Each number is 128 + 32 x the weight over its row's rms, rounded and kept within 0 to 255. Layers, rows and columns count from 0. Numbers have three digits each. The size before them is the row's rms in percent of the matrix's.

# layer 8 attention query, 384x384, rms 0.156, rows 98-124,130-156,161-188, columns 128-255
090:115152140160105177225130083155199113154068141140110182116186182170037115210137149151127174113088096121104106171073128113132194166131133090095146099165130052076158114165107184139123113085087154123161071132095126168100117185103189143072148101127123134073152122099155113187127092157134155103140135106156149174097170070138078087118122113143113163193105149130120137166150104111142119126173
099:067102109188159053136157157141099054105125099139158102125079084101138139144109144106123116075181169155179101153137083144156189123132114128098144134114091123153138148117194154127163150162171159162183089140193144120151063077107100111138159108136173084136172161139129143114155138143099100133149138094136161049211107155197172154123118104085145160141109127149111058124098162164144106084088
090:156080112142159109062186073094057151134100158091171092098170044154094141167159124146115090166134117102103063079064148170201064103098122168157094118154098142094162086112091080137118115161118142106142120130117096153101094142155161116063147149100146123050121118161135099173083107144131147156143064184147113134108143194114121074197119160136080130130131151104139233100108127126102140121132
096:116113096093119104168118148130161108091173179161187085168108199120105104073090119151192157103123123147172188121194144165095170176135145096142098098111151183124145165135145121101077134093087084087152094169127129077164166089151123071147159132097133189146131179123099130121139110162115089116140135087118133117148072102156105152147152171185112126113104129120113121146152089146104103137135
087:154188175158102084195133143109097098128142117121163140128149201145169138121161162163097113175118157113109141138152160065092085116155095194135139148171128171191150171143106155161145114179151121111161152129152086082118174148148103141134141142172140117118122074113087095064103076148151174147097111129129064075135140128134105169160064091177135131173174137159200089127205144140110092182110
106:113127094087112131154077101096114157140149134177136134112160173164140107130119163149124095154123086088134172095184070164101080141142135168124092113071087144163096150058095126171130167190143061158085141162218136058122085162137178138168073106117174108130138142147177113130129160138118136176143128154097118100077085115127169164179142101132184170150087073152143171107128082159133130130171
098:145151182069090106132151178138087141109192106127138115142075115120094107094103107144041105170157156148116178106110160130094126114118121152145149132147094159122171113158150130090163115140150037069131103170123113137135156166109122135175134158092182133107080143155113136145129067114111111149102182168148104105138133145119111168147066129163130183104126111115156160141053112196119115080107
103:154154131173122184125068157206113170150173141095047154092149096148157130144142109071130146082194129091180105116100156163150134136110136140127137128152162170170104124160183121122171082170138131143151078106112113164113133198077080143119137249165141141146114110147107156124148174123137120171132126142146127107128147169129039132091124091060190144126082171144146101134170151127116134153139
097:151115113099149194160097117165137102201109160143165120139139121100152170105039094134101118098120140112088102147168121145122155108142125125126143071106153145176048117121104130163080127133091126193158050115102127176158140158169094134170106086165110144116132111086141121124203105144135152106123105198114137146147075171091179142158117173119151078126142105135178138113105119107088153103129
087:153111089082108165140133065076118127125042198167109153151121125085102131174133194136131130167152060179115115138118135103089123096189142094157154120118127108040162138165120126100139099104195153168189090165148148174124139076099162160167120142124117185104158138138131160129079054137151149084142091153071102067141115104110140079073179141124046105126120152105109109193128126143119209114140
100:218127130113121162177129199106142117158195129043130102143133158170106130141092100109078102138159146148137133162088104123109171104098103127137112137138086166151119142191183105091091061140114072138089145143107150144115144133143132108127149055109104114123075109163161159132091104136115089145144214119132146132123143062121188154180092133120181153123118111091134094121085146122133102140124
096:133151067144159100138085165186196134118084118077080117097136091149114125149152159124101118108129089136156189135115092124159119147156121089123106137137134138109099199138089127135081174165101083092099097092122079112068124144099145138138149187176076161140133134063170145115172150101186096146141115135117111129100117071090129179094157089088160168151099079145144084162124191133119107097174
116:091129135138041156053158118134125148102033178125195095083125159139161107153147074132168148128106153187115205128147135120134107107141083179175060137124170199159093057160100104096090167136137127129063105198130154143086121136140136104140139133155141154127163119182109123143155157168117106165150178091131094115036140084095106119106131079134117104135079122172132175161125139165110146188152
115:198155148182146134169105117110064142097109101130168139124120126129130161137136176141141133124096097025127167091065149148215114100131117102087082139162155118074079117086099109126122160111148189098052164160143124070138093139109139171076135201137154105136114095132125181109126136092158147135112060118133106160130125120146124126097119143090156079109108134114102112120127174137159092174168
117:115153113125111097114113093123149102140177099102141127137095136092179140088131082111160123228112195186108137125156132106115123102142157188071115124128132114172110091152119103085094131106163069155093156116114159162095156109097179133181113132113214152115146114061105113150155143111141099142163101081148168162144139107123140152061133096139167100134053101149103198089145169093161145151117
109:092127109113120105140097138133096085130089154126119147216191142164091144131174167156079161121119159118109142110143155159080129110094157131170091083178077156207175106146087145061132151169105178179155094089117117118101141139146100147160164130173127144096129120091121146049088136187097140124133134149192079153133095123178121160161138147111134130132137199167137103154131127057167128117144
102:164136109069167133125134146136180110152161151146176132172150179137135138128096129140198078174140114155112176096130098158055141109127088114126125122160161126146083155108150130119117164121170099174137139140151135101151193131162111062184100188131152176151134130090124136142122113098101088089107161115055134118104154135101118184093187097125113080142110136115085115127126063150105122119111
094:143208115149113109098095143147144106127179168073099139077137118093134119179141164176119130106187111121152080137117125114127199094119115107113118084128123142124089118127101146094089080140069146073098145128131151146129096158060089128104200159127142073137125106120144102144089134151105200137064099197174154142169161198080090096101092127133129146123159096136199126073176123098127074104115
080:115055141111114172138196200096186095155122128162083158194123175188069107115106128116162129109107163105032107138137104185146135169065097102131132145057105123171145162149117090132161191131202114145103165166201158116134088138118192106114134041059164178177150129168121164114105149128147161137143110087109143122105104096190152155194154124062118108120089152114069137160080105159136140129145
091:166129116122109102081176075167178074106121148093064078171159122121127190131154135197147085088166168133096078123121138097136120155111147138170125062162126077112145180148113152158117077182091176121142064101084155130172122114159147126142107123109178098164161095082104172154114133148143143107142173184156110099162105224135163112106097152141114145094125153121170117123152135111097128152094
105:144102182140135081156061163102026158162115130116149169128122087135055099200157145111150053136081100150183162158147086110098159112118159140123102122169110082150156111099117125093163112162125119117145105139134107176133117188147116117161159157138128105174103068164161112106154122082106119108110113150137124144157162150147095082125113160111105140168127139114146125189104186081149093153194
094:107067178084150146122110189125140126142208090142120100123166142112152133114160136132103096111138091128107114075121139156185120095179098130176108118086154128085128152157130121133122184169169119167112158102133080054120148161118152111122126149134146156131131121102138174141134156123121078175086126124067146109110134096165089117142152149095103146148117109113143157103137166133150129142160
120:097135197081132070155173116149113157137177109122139106129068131121126111148106121139160051155129048127108146117120120169108124085147179130118064129123224136091108114103127145154146132137143125112115148150141117092143125129109148077131151127114085171123134131127151074149138083084112123158059077139152121099023122128182136139166128122152129140163105165085141164142201131131149168132144
104:187105157073138127169107107125252137151177170100103081155109049109166165108115159145049120191191141132114101157109139107148156158154111171138128127175161152153167141126113092116140086097098097131156127093168081231128126091082096134127163138108117125154162111098077156197105087139198082128086147141087114064128127133160122195151067128121107135162194128205073098108096123137179129136171
103:110145154086085119139128132136097147093126173126131084082066147158086131115039095088129131194128109096171121079100178165105104136154109121122081168151134132170165070105116131177113151160095118085075157150108178074119122136127072108162125132202130083136180128156100118139145124153120113148146162198153148162104141141124168084127115115080122119148102099099100094122132202176117117131154
086:088112102130090071105089164087106157111094190116092187097178105127141146145077117134152128129126130114158100128128159128165183149178190203154116107097163056075128156161171146164081081087079132112126135152140105150152203152070115090111109133103124144147122096157161136159143167102142124081108163068116149133098165204092092136170117127198125140084121147145108102127141096140152126107098
104:152124115098154169160128100109170095146163073161158101133117099114118121129144119205136102118082177029122116110132180163144150155074047090092087092121093148074136153132145117150100103163133177128166132134155114077108109171083139131139123138090122135162146199103104170183103132107202129109145140150133142132111092165149096111126090162101088094163111184110118148145123082122156101190067
110:111150187107087104154129144154196132125148112196111098136088094148175128182095180145084175139104100117133085068123169134112171126100133156132158084190122113135173102088136135148125107125147096135160120150134198127096190161088087171141132148096165121070086115125203114131041104138155111134115142108091137131125138109114072180159124129121168126143105132093136133172087069155130130105101
098:122140155173127040153135147141064070106124132098138121129102136115066103131153166140141103130134132132142155138141151136101142090092109137107145173163189135135103132144105107076127080090139159094118164125122058117138118146142127138162138130124143159116129132102195124121172135181103155094131204176195120085163129132169073035095108070171080118135092130160161123189116169108143149097123
094:068126157126144189146158132104108149135125169151101106141158089069152131133102159071127080128161115100082173098125101120151106094156177162104160140097108154075106058085094115117170148113137087121152100128090139143116140193101163135089120149133165109118137160144120132139094180104191091095069091133123152101128138140163112153205108124133145127095117144116123129138109110104098101065102
099:176115148166181116103140101137176110092239126164149126159122189113168081121185090177194112103080139117149149171153114154119131086120059169133142107093146119106168191181152125144102126151107153110128177091077070112129179104150131122121111118150120155099118136102102073085107170164068158139077102094117162157081159100135097148122202189124172137159140148190153114090150141210125111130139
086:104097142087151113119113135130114047096058121113129114163141167088080099135120133159078131069157145159153124081179126111121097168123184150138141093157129132161131131107152103153139115093120139131151119104193129088154111129132127114169141131125079138127188142145127077095099105176103143085122164114133123101167057122146101121073115154147140160162142156089097116173065077136111135182139
097:132132121134102119142162170112122075134074105160096139107144174169116123113157128129063117064116152123151148106178193173173128162127125153131114143104158129115079113141138143087135121133160125122086140154115063126081133133162182124130129097149084157145084126119090093086171136114081125101151098097151124138162152143065177131119180148134172164172139139136183133042125195153077143197139
093:169076075154113093105104109078170154124135121136164131132133181108168086102124066100117141164132144155106104120142103158108172204049185110110116104161127140167174098115126158080151092077078122073127170143097091165174137149118160126134161123164092159150089122144135076083140069173123140140096109119142131133130115103110166125065143098149158095139153175143163100116083136124130193093107
114:161134133142141121127147184098156131091122131041101114119128132110139169112135082122093128114172155169151110122121112115133112101060099076122118208126115139160151128106137140139119125093179218147126142128181126108164106102090132127132123134118110095136143136132057116125141127152188070097174125110095105159184094109081108106057138112070149182097137190130141138132157077159159141106133
100:210101036103057142161156106138168135174089122109141111098155134134134109119082116175116168144141102074089127135142097144116165144091080083087185121152133135146091198137055128123156164128101086083142156105179096211106125177234173129172116127146141156058138153125159128130091127131129186131130104097131126111140147165118109145103169188157114080159101107102129178172104106109039142120131
099:090097168110095141105119159137076133135094148151155152143148140085137182146088162029117102147129138160148218138094138075085076084134143155104144105093110050113161096159169120093156118090116133114157091137179109173088143066100169066130104135057110148116084123107184111071131113117100130104104093117119102159065116072115120167094138113147106112132106118155114157141153173172106111140189
111:136161173122092091140140116118158187088212127140135171133093135145090101070151147111139103160115135158159138160094094108142112124097176095135146178100123121121160141124159118160153084127093055106123144195109119093153107092126158151110109130096168056117155159186185121142094111162208117144125187091108101099103123179136108144103064138091105114122114110130137065143077194116083114125092
106:153122087143116161183090162122113151169085183109152155129105118150103121133103094106158191140181107127183178118138102156116098146163133146120129155090180092133142166100099136122110141147104039129113111118095138117122112220171141070198070152116151127097178100152085082163116069130048115131147077212155095131174121159106147145130075173145092208136114073121117124151161129168166123127150
118:103177167092136109130107131112093133127063148165166098110146151153189109173104125165144105111139113161172184147135086199162098074142109095160115089095124153137135037151118097118070183083136129172117136128116130136126127113084117128129138206173124183100092122106180092142212168158088101110181186131145118131053175153100175142116131116119116104125120106157144104141137127137141165163177
105:101155176097113185131102157138154130087097119133210136087102068123140110086124123163053120095175178134086139100095141108209157125114176145153125141126099143127140144111140132105130070062136144097165121101176077083150072118128135122087145167093140088093102103114118165181079122213129091128124068100163165093143132148200163185108160136133145098108127127135110137140097095095154088134158
106:127146185156161129097139147112112104078179104147158135140135122125159105107104110128106090173122149159170089137123156113133156163117119189097077149161181122126173121084090183142157136172147077152118154020100180100125155126075144118173096087116100132106104147195155118200157162084187172126103099126087107178131120151157101121185165100088115173106096145145147125200147156097107139134129
107:125151189162162089143146099109116127148112112159109172139128173183178091102078130133168173149062126105117119158130140163154148106063090156189142125145123117199193160070053104084140160086192098156097159122104162125082137097136138159111129138155171153139121136118110153124079113169136109168178174094146133103141068158092126107200137135175112141147137128129079106098086163068165116100098
111:182110131111066135126133159143161085092111106151137086175112143111100138117142144092109108102172143183191161152117097136033148162155129107185135148145150098120119129112199100176109102107144103136104147170171140072174157086162155062133143155123124159182175129063121077104169088166087088104067103128107142121140146136152118203113129154153096096179123117124121096114169105135133094112158
093:082204133116069098101115106077148103090083127129104163104118138126196129148199132138099159126159164119139049092154186132176167120103121148081087086160119104131136159147078195128111082196071124122102129133125147159127099172111087171111096158088110129128119145119110097146106109126153168136141135151130140131150169128161086116153118117122074165113109090102170083135071114141110170116107
088:151144143127119168191097178114059141129071133142063070119125149123068175128138137065100137137125138148086177132127142176091167145129106107133160125138100128119157116152078126108141130109179076177111134142165154082141168105120139112128203125182125209128145166127128114105121135155092130090135172088122123116137133098139098169146150104123104132168140131132093098148152138133134134080153
086:138110119137174117136141113137123070160170135081093118090169112129159225121143132159084066106136127159138080136112167083192114133167142153134167162124153165151142124153105123165179120125113150165129068124073086109094151105143144150139087114173146041148136133101085159149103131072125104141141176182125125152188076138108150146130008122145117103098104130135191083094163129136141152096093
095:075123122165079180028161104215105201132081130125137120142049140169100089151128182122102159118113071124153197093112194155102073068163142185117136137131134113059132129098144158116103162159088105123091112139158123118091115166095133141141202132126177127115116039127194044092200153106131151086135080136171098152130128115152146111196118095116134120083091161094174119168109123146123163180166
089:130171126134150137149176103093106103195140149149190144160156189150095149100180102131135170122095076111111133146137164148137085136167086106138140116106187172144127171128091136099111154199133132166100155150070126083138137151064119102137079123162113146132142087152155130116170184079099133117079085178128184095135117127101177108163081140151091065141117109098168081070179200051147211172174
126:125169155125149143148147084164126138148143109092195086144094161108143130150081089153138087130096112098125162116169135170144114119102131142158121086083149087082123069080086136111155064124125151100086144160091182099148144169108197111085134150092122140081076125110099129146051109138160148142112105182135168109110088130162164151158161162118113108169089101073142123166181099160149107149115
098:119120156075153112096164121133181089164142146096157143119120085109147110120103159163126078129181139155070137132120150176124163080170142138150135112137130177088072123189154112092101125124132153125167090061151089131151146083104171135075160144140127111162136143111180106201179150118165079118118136099151160145098121208106067148144150116131127159115143095126099142140084118168092119179155
098:120154102126108100097132136151056150071158131103057112122138095049105110159088169086204137123162143139185114115106130090121123155122122093130152165164135086099230118099125070153175111128148094179110159128162166085105063178075116048151124158095168100061103154116106135125133143181149144108151119135164159165119159079133121083131158114121148189069141180112117104108145105171124132096185
104:134151158134119086098139150149079130067128188105107115075132105101103094069112130089140114154125182114220087075088165097130120118180190174140086103124132060146121143094110148120128125207151161058091105169159079101128156161105134110094126124131087150161092064117114095128158142155100105117110084152135156132128151125157127178138130094174130130107149139102099125167101120125134125098182
103:123098105121156154114167171088136159151179081150111091050117149118120177082153150077158091088147181100121105083124160137135122105082116099162088079157112157100099123064141107132146097166168136173104105128138091139124042176089050178106139119130169099172116155146150134186070170143132129174183157134150138142129132127135111119159148160122117188115152119134120107142118157152140132133124
101:139111134149070128171090121150156146114113149127101174127095118099129115137102101122149125125106161130187112151122074161081139143130123091198134176170158163103165123089080146101081148132109125106040183135122160114088117169115175138147156186119123098120089174165134130136091104117113109111101124116096142119097186030088124126127147067143100127147089137115112123083110125140170124138130
085:098179076136163070199143102197125130172106129116069125122125165136104112092169132162160144086133110165141121174105071099152115120090092092176122108176116154112157186176105097155156130085072157123065094114087184160122175159085156107163098084121144125100104116170149122095041107167073210102144149195102107134155129084092136154129141086097158125187087141108106048146151105080154146156155
093:131086127118125066126143163125118118118123080175140086143112127090172110103164160115116088168142147070175185165155142161130204098091088186122156152159109061137083140126107103169136126139138092095141154165157070098142127060147113090120101153108134110181163099061105079112177143171135058099094182054148136099095103167130156136148117114168114142167132095165117131166114174119081180093128
098:119149129122138140121065134094109156138112157059139164116104069150159163163188114179064107112171138111090100128057058135159097131097158097127117122154094112110123108187102108107128102118125187137114144108104162127150079137112164202104131113096099092100119099155164160134073129081114100130203062119121136100073138116128149088073125129154120126067156126079120206118115105123156094124138
105:105057164125115110157105178089171131129137078133150164152142165200109106139138084132196093117115113121134179177165121168136132155081096168151136168093086213136155141119131149122130173123125083122083220170105120074147104076148176128134100095092139143139180153120142105164152121136152098127126156059132157099176098087136141124168142114129121143163082068113117083185119180117131132166168
086:088127101153125102207077118085094104129164115071116137140133187121116146133133138153122145129110147131142166120130137061117120128118134101105092150174173099134168146142109155150126158149131132130134146120100144046162159160179148151093100134141147091129170147145140119096133082131144140124155154122127114163119172102179105092126033140074097140150106129132189115098122158048082119114138
099:079135142117142115128129134161117117141116133159181162117126182131126097071135091164158109143099125129136180143155112160146073118089121128195066131075097173107184089026121078186187132213123096115080128122138086060124108172110160147133108097122123129105103169138133109189126114147150141129145112121174150118101142119120177109133163136098128146120087063159179129150103119111170163155160
083:164129105103089139179119115137130115143102116117145078176133153125126100134086126154111157143070039157120143116098173147116111111081177095114113143094159122181130160104113136128162091135131129110132094156102124197164175196187158103177133142203099234167156152111124162069170108103099204132114132128119116146172144102157123093085105123137132187162122055116140102145116112150123145089114
104:159136058142177147155153139141156096133126181101086104131160099104166197148101100079098156088122065127168113079080149133134149104144154115123172095178174114108077124135146131070156101156105162160125088099085111184124163111099074132175156165207118169129162106089166183088105169135105148105145119148143093121162101187127059126083089136141174171113123152107170164094124188119133138115126
102:170125126119170207130148130180112109193110142146172119130143113062113155153097099116141143093110079099122112088119191172066132101179137081123145120076162141141116162088106095174097158167070171122097065101168099099134127146153113109085142149151100154153091127100132109115159158120123181124132125186060101138122116155069101128112118199093127101143126128121171141127134144091088129142093
090:105150159101131188161151131124122116149061146128167106165139092146073145142090143137091115161161080125109143089124151144113150057166130185138181097138098111095143159193136127075115126092087177112104138153076145196112133153161071069144096115104139192162123118088159185100125052206137115123122098162066134054095117136170107120117088192075091116114130130061152165130068075173102169133140
104:092114148148118089126157134112150131145104127138114115131130178174184125093124087129176121135129161129145205181164129160138162156098133120165078148112121137076110115121132108139098085110091081129072107163080139114127124115117143134178132136108104142110122116124145094175152092157116081131192197114174141113116161128100148121143099102104156122131119085166160154087150121118161133149129
085:160135086160096104177124073108201128142115124122115117092119103176131108107138120165130155101129131169116125172110138087083109155173125159163161134129103110123098181122148111131090094150128124101138111087164136173103197133162111081167183176174154136134151090071145154094101123153131165145182169113128176133135129113157090172143097126101165091112119086114151054104151161126090174120136
109:129139177115097082110111129078096214144079113180212167156106189140175131159105129145163134167123101102144175139114130150109121137086090209125114139106146177132104087123141101054109177164114140082041203112113143089083089156149085173156116134090145155127161106135141168072153145115117091110156087171132124143065112143115152140158154121127145128160127032110124100130096121143132167163149
101:151123130159157159135126131136104056174114139126144173102125125171136154109172135159149085161115123146102146175173137181193040084115104054088137096146096209116115159078140130137066123157171159199063119138116060184152130084128102125130102130044131180161159146165166090143135171112123096137173087140098096105142115167116126081178123127153164104119122076139108158177101190148151152103130
119:125144082106209134196171094169178191178143139123120087131137089146136109126089121139065143140128107145104093095103148161097077107111092095131140071139121156166121130117128112098161169179145107138186084104129100153112156137130122159089157164152114177083089134180141145092146140136129139204142126133172131144206106107174090110085125104141151173118113247156116176113162170081109127114162
100:094095134112154109107139164139167078124147152108168166169157104115100169159116167201202088127169126109152129119112135111084098082116115110111070097114109151128196164123125111135134136084087220129132128114123159142114110098146108136131067131129129154152170080085126147090106137155111138118138099166107094119107068125115123130078139160096138118165137050108143121153146101102135117112100
082:150132050124123124119154161171109150149141136173149075127155133144127148083148116124085124097101175069140103131171099163133209116104108199110133139142115101096106195192094115107169087156114120140198121178140076159092146135145147128114137128138172135159196097103138150129093072135070099138120114122122157114189051168159133161134123150150125111085138133089174073144093137144149111089112
088:148170152138089125118112131113109109131068119032117134120097027118136178187123089092151161174142096108116144056083127125123122072094153096152105108129139144153168086112149154087095161132112180148091136119086183139128083128109127136109132117149084092134130130151106133108114162103141171128181114137118139138100145129090108082103077065066203139124091146087159149088131141150131160141098
090:127107098105102198127139112130096147123171175146115058127155154089162088099157177157153175107080114112111110138138142138118147154153123101134109103119052116130175178179136084156118131098153139188170097105143137135148186126091113121088127089068092213133128133120075124115091123133137104147143128094107087194129120077104128181159192184138128098104178153155090145124108059135120173103108
087:152139085128123090157111130170154113118100110099064132110142086067143137093134140114111089092195127103105054118111121058115102098102097095138164143127121109165157152152125164148138108157123180160178096082109156188175137146126087164130112107135140070127170073137122150128164156128123118094161128128175108111146106188198129113077141129145152168118162183142136076168126146103180168112132
099:127113154126151046086129085096093126145116177121157221142054067131138197155182085117140123128144157111160165191077104143105139112115121085109114136179171105135131072178107148141104103135080142106157144095132139187140069116106103126179168227124105085084118109125136103139131138112113163117084136192179103143147148185099102111134103120152154118135110128118105146096111122124142085153165
081:111088156169107105064073127123144079130112113158119118099192198122195189087168112139131132117096201105097141126115104128107131155154123119140090165137105171079106159112193109161125182148157150117113216134093128063179142204129179148138095083067148155100111124160132165114082113118139040121108070121120101131067106089071118136120150161109098154163103153111173166173080119138135141155099
105:063154098137174092150136102174108144123144109166142135112143124189168126168120080138147039128083147151137154159163157163171114085138153121089086127096136169088162119122100127134085165123088117126153096122203111060107087081104185145109168151073128136071081154111158143162115140091099092138127087102097112119129133155113197092191152184130170131139135147124187152142138154127201117119114
097:189106143118087161151173129126145193136119106127125053133162121080162177175177139157070164140124063160103135114121112113077122153125130120140129075119152086120131205119154121132101123070134195093149140127123098226117172123153095101124158127150067215122098121115088110086109137142118114127081149116083068129190123119119089111127144153104093159090133161169131086114111148167074105114110
120:097166172128062073059109150105090178061090128074123140131141163193112117127116096114161130160106127138169142154121124098155103118162121179187127167095152127113105109126108162090155158124145068070056243173082139109122135152114134132136130170159177093088145121115125118087133129125137080148145150120125192131114166116113156128142105069135122108093067081127105116107100200144189130143141
081:066125134129079112152132124142127158131158129128089105083130066152136160149113147179137144169082098129158097134102202118058146142161199166107145101089156180098119113155122132164131142122181109102117173128139132083104138169100141137074108133077140168115166127141136147110099120126116107084063167120129175121142132135123120124131080170156085125119088148091123161132102081142103153100159
100:119134075072181189133172094162166099171132104106107085075119131104133181112155147155111135085120078093110094077123164094124144088134115104113110122107115158104100123069181081139127158141126171127137088095192084132080124099136074108161152088173126158165150157084108162116087144134155139152153066093139122180083151131198103107097124188102089144106127216129170188145132149060173169110103
# layer 8 attention key, 128x384, rms 0.149, rows 33-59, columns 128-255
080:098116108114104091105095148093114152148125105145143137125161116110158133136166174152086159097102154123170119151041124126103054094119097149110134096168165170119144072104153104101135166202123084168100147106098140131237148100178141106129170112127152085106113128099109113119152097105194069168190134130147122071140150115166074134179130129100071119159148128133063108141162161168081123168146
076:191136134139140086072106133122140142100126169103114184117083115104129141107166137138147198150099188078132143111128166173177125131087080139111142110095099138152159095112064104127152170195148057135104183133075083129116133108161110156107121150081076166085111189137094113131168109144115159131149132096068208182104112122177119136157177137142123062096082149149146137152111112087111164127144
100:105123053098135132086099137155093138154166133086122088135096137078122078129196147150127141129091137131138151109130123150082046145105162179106122144021108111143140142135090139115148207109120079097117099124153157167125061158109093123119164191116139112207154146098115142126147112141093176153072133116184145151189122128093115173131114173156089106077171194092143144088144136167137137126116
085:164112152157107105136112132144200073158117111107111090164106127062178196105126156105105103106087142128161135110087128159150153108170108113167135124118159184096088109130067194085118074098093124158164077099161152152163109109133082120092125148069094176168130147182155146079199150147165142080116105173179096134160132153091188085105118128100121146108133110085123183149154126179114107180155
097:118154174110074138153140142122138085185171134132097207052098163124168090138062137087148126112107082094192166117186101116151155093145116130191095092125193072156140116162177116141123137123165110147070129135102094107145132170182161104123090122080108153129136129087153119144113107111137121061122124113108129131151151135089122139130098148098106122144127137157135100122143135140109170132135
100:146068131137130197059109162133140143114138153138094083145090149149192171199103055177177111167126120129125181088082115147132170133137117186138125105080151116165116115159130097028133142144156123068093167113081143095178085177099156078146154117175129133164107085091123148183108112117106101138103144181181134074123120184089097117074096092152142156088104113147146132145087118117100091134084
107:092186157109099117126131114071083126134139095104113116132110107121147126098179094120163154166175072099134103108103162142020100118130127100121143107159115125153097107136116142148112159124137124135116139081113217121158147139151112133131117066103114088116113064137104141085191061177178080119105105153092106113104134157129143123123092114100114111121172148154103090129087101157098153190214
108:150052134119168151166132133160141083162104151201162077188119119128124156136176142168052143124190169112047111173120153105187101142144129138057159108116100197133114146099160226167107158103177113170147096151152131164120099098181186136130110137145065180152184134122123120177158131121153164124137085146119163154075113145145122086100135114109111107145167105101090139137123131099130139134111
102:086118133155162221158138075121159080137137114173134176062118143085092164059118144131121132155093164083086167082083102137122126131079154118083132078135062145168105113100082135092103144155137225109164137154089166175129066126103170203098087144100153166082133170183131127122122119124115101075098101130128107186120190111141117140177144186099068139090166146069173182140181132122122096086105
112:116146110123123134107124155159076134109104090146111081139150157089111099172118134085095132153114082167126125098139123108098104116087142163064172086031102149145133158098165127108123114151159102123168163050172055079121156166126153129165175133101121180143083085156117116148145102119087170201085098109136142050147104172044108132113077102188091086119146126153110144092143074118109129107153
107:228141111094169137148105138140160084210096060105177124187111132099165141109149075111103158116185156158088126106186130174128157093084140136146114087108139139166079176112088085104103116119115149106136111150105116161069151118099116112134126092110122166100094155176174128098124162100146173151108114129113131097122109143084110144047144158146154093075209089156137128098103087151111137124122
106:045126146121060120150119146073102207120173109187152111152128142202121118119118108161168112125072150153123175120159122148162180103134053139132107089164145171079116102148114135073166113087146093134032134103172153097126086140094146120148085168106182122164089118152090140133095138147120116183141145096140151083116133111115182105154116107107089094132139097065097148125068178116160157127113
108:165107154109160177125132104141080152145172106142141109124146193121182117086145194189110136127105135106064076158132135147111196097144119064080147135121119113082126135145111082154143116162090087145160117037149150119150121100193058115157127096110099107175098176107140115157163155092125114169123089105085096123140130136157165108154108161142122165155113167157114189147106135138144103117122
109:132093132077137173147116190107133147137095163133131100166092130145155161113099075094113088121127162178082131127188133121203106168172114122113142172123165121113159112163163169133029098089115058098105166112161121137139132140123136131095114153106136099121110141080161069121111121087149123103129105148168142119106128211129189127110113088092060107081142182076104141132155084170187103132135
107:132071139120112154110130114152135128158075169076157131173101179102160147172131108095166177105109139223146166091190165133137167171095121161153121126122138119179134200125136069114155094100154073107178149141099169124165151144124192128148129118113159158183102136141148084129073105150082097056008177119164158111178126145099134083091162116127130098125139113180158127165107094169096150095090
102:118188136168160162128050091116077098167105135095121153130106099134124138140126164181153074081177158146143114097109116189121153150130102108117153158175165178114143157112142169130079147139111165112120100150146111125132087120124125140113134119212122062123152166183152182060130169141102093087160144094161123138138123178101146093140119148071143132149104108064096163115187113175146086115131
103:139168145172134138162104111179175161121133119165090147099115108133178195160153162106141129102139150114160077108112156121059098162144073162183143134192109122165087147123115137115156108222134082129114167119130101165119143082076073104144136066088156109079094114092080131058181122123148078142112114153122149160121107177195127124178075112111125148122153142124159130123129138076080160141152
085:058160129115158147108158082156088049116103116108112121127076071104091061131113140129128137113167088105087156138173121157162206131121144150108152066114071109092072173143122138115116082076096146097128087096113119169114121117095138120166156110075084165125164130101082152149107096102093163119105091127094098131069151166057152125076146121125161112108150096094095107124180042167139156119140
082:226130161161106099158082076148107094136171097107114115107123124131119180149119098122114117135030125141206150102108172092106068098097132130150157099094142105104110109161116018147129145143174123149140126129116168063164100176118132134116073067098105121162069106191165082143155121096158105105135146138146102088169115103161181132136113130101095119114122100156138165096119132141099148160116
090:071107137133143106131091109125175116117110137154184181108099122057091094059099101116078189102182108133154162092255108176154146170124111137105180110139106111103129160092172119126196075110104164098178107130120124175120134091124152123094129190102164145090151109115111128124093123145159078108146108123112163185133064197174143142116124159111067077123134050173118124136195106100177129080130
082:158182104101120081133101180173106138122152116097105142066127113191141110132097080081161113181074173129171113049116174141065167120087139125185070140168197079114164080144183111134101208132126133130041215124090110110101160162090124133134060115149156091136086172112139091147106127154175181160152156113125144116184156047126122130171134118132159147149115125160110143075119119093112118185116
094:199066116081153143140180196148165144126167153145143120163139099091133122135079048082170120160063152102111082168175162165126170154152091111134112139123171180099113121110159131110074131067117091108151094114150107145117136107102148140118062181105144115159113132092103131147096205144099127158162142104142126150148044143113117108120170151151148148097128116085102133162109163123210118072101
092:127149162112075113123155174103118189090170153080127094110142143137137087178168165119165085173081160163131184144083117070139118118120130181136055124126144128180208088142096136167148128155134095100114203150082101127130100176114111121125080146112171100113133094129144137147140158141144143144135171132150175113146101048149123072165065090161190136102068111132162107121064169157104156119129
099:156130112157081087173169138130202105129170156116086122125088108109179105105075111134178185161147181140107141140105067111136134146118127078141102146104093046138103149136133092106136151113103123079080153135054170145167121117096110115113085100124131078134125152124088150136108148233160123062048139100172064150108098119165166116159161097149151146085177075130109127155140166126125132141102
100:114083094144166127139134138153180102150066152147112147115142082095113109126162130108081123107218120111140112164177132172120105136082149098164149116135136166133140149110108106131147134164099165168213074112149120141153087004129132153079146139118157114180116130172103175153109161169166130124145082128107109141093085136207115157116149163115173042162152154145093177215212092101146168095127
094:124088171111189128109121118109109154075193140122074151073174102133154096103086112111094099084179085117108114080103106138093104155147097149141110154178134124133137068084139125137178117081142103130167104107117113158129136109114053102181095097075120061159229063136129160136128134111151062146205119137093093106133195149181161125149129115093070139082125139108157103106133160134114104152116
105:053128122157180158126181130088188040089109153144081124114129170142180136103143106137115088118091165102112135120080144118156169118159157137151084172150117145120112085118100102138134110169111135182152110142120114111121122147087123140162097114144171099076123114090101116168100171119192113091157108160147173160161096127193144110119155051103147156123104118137150154184090157138107113188093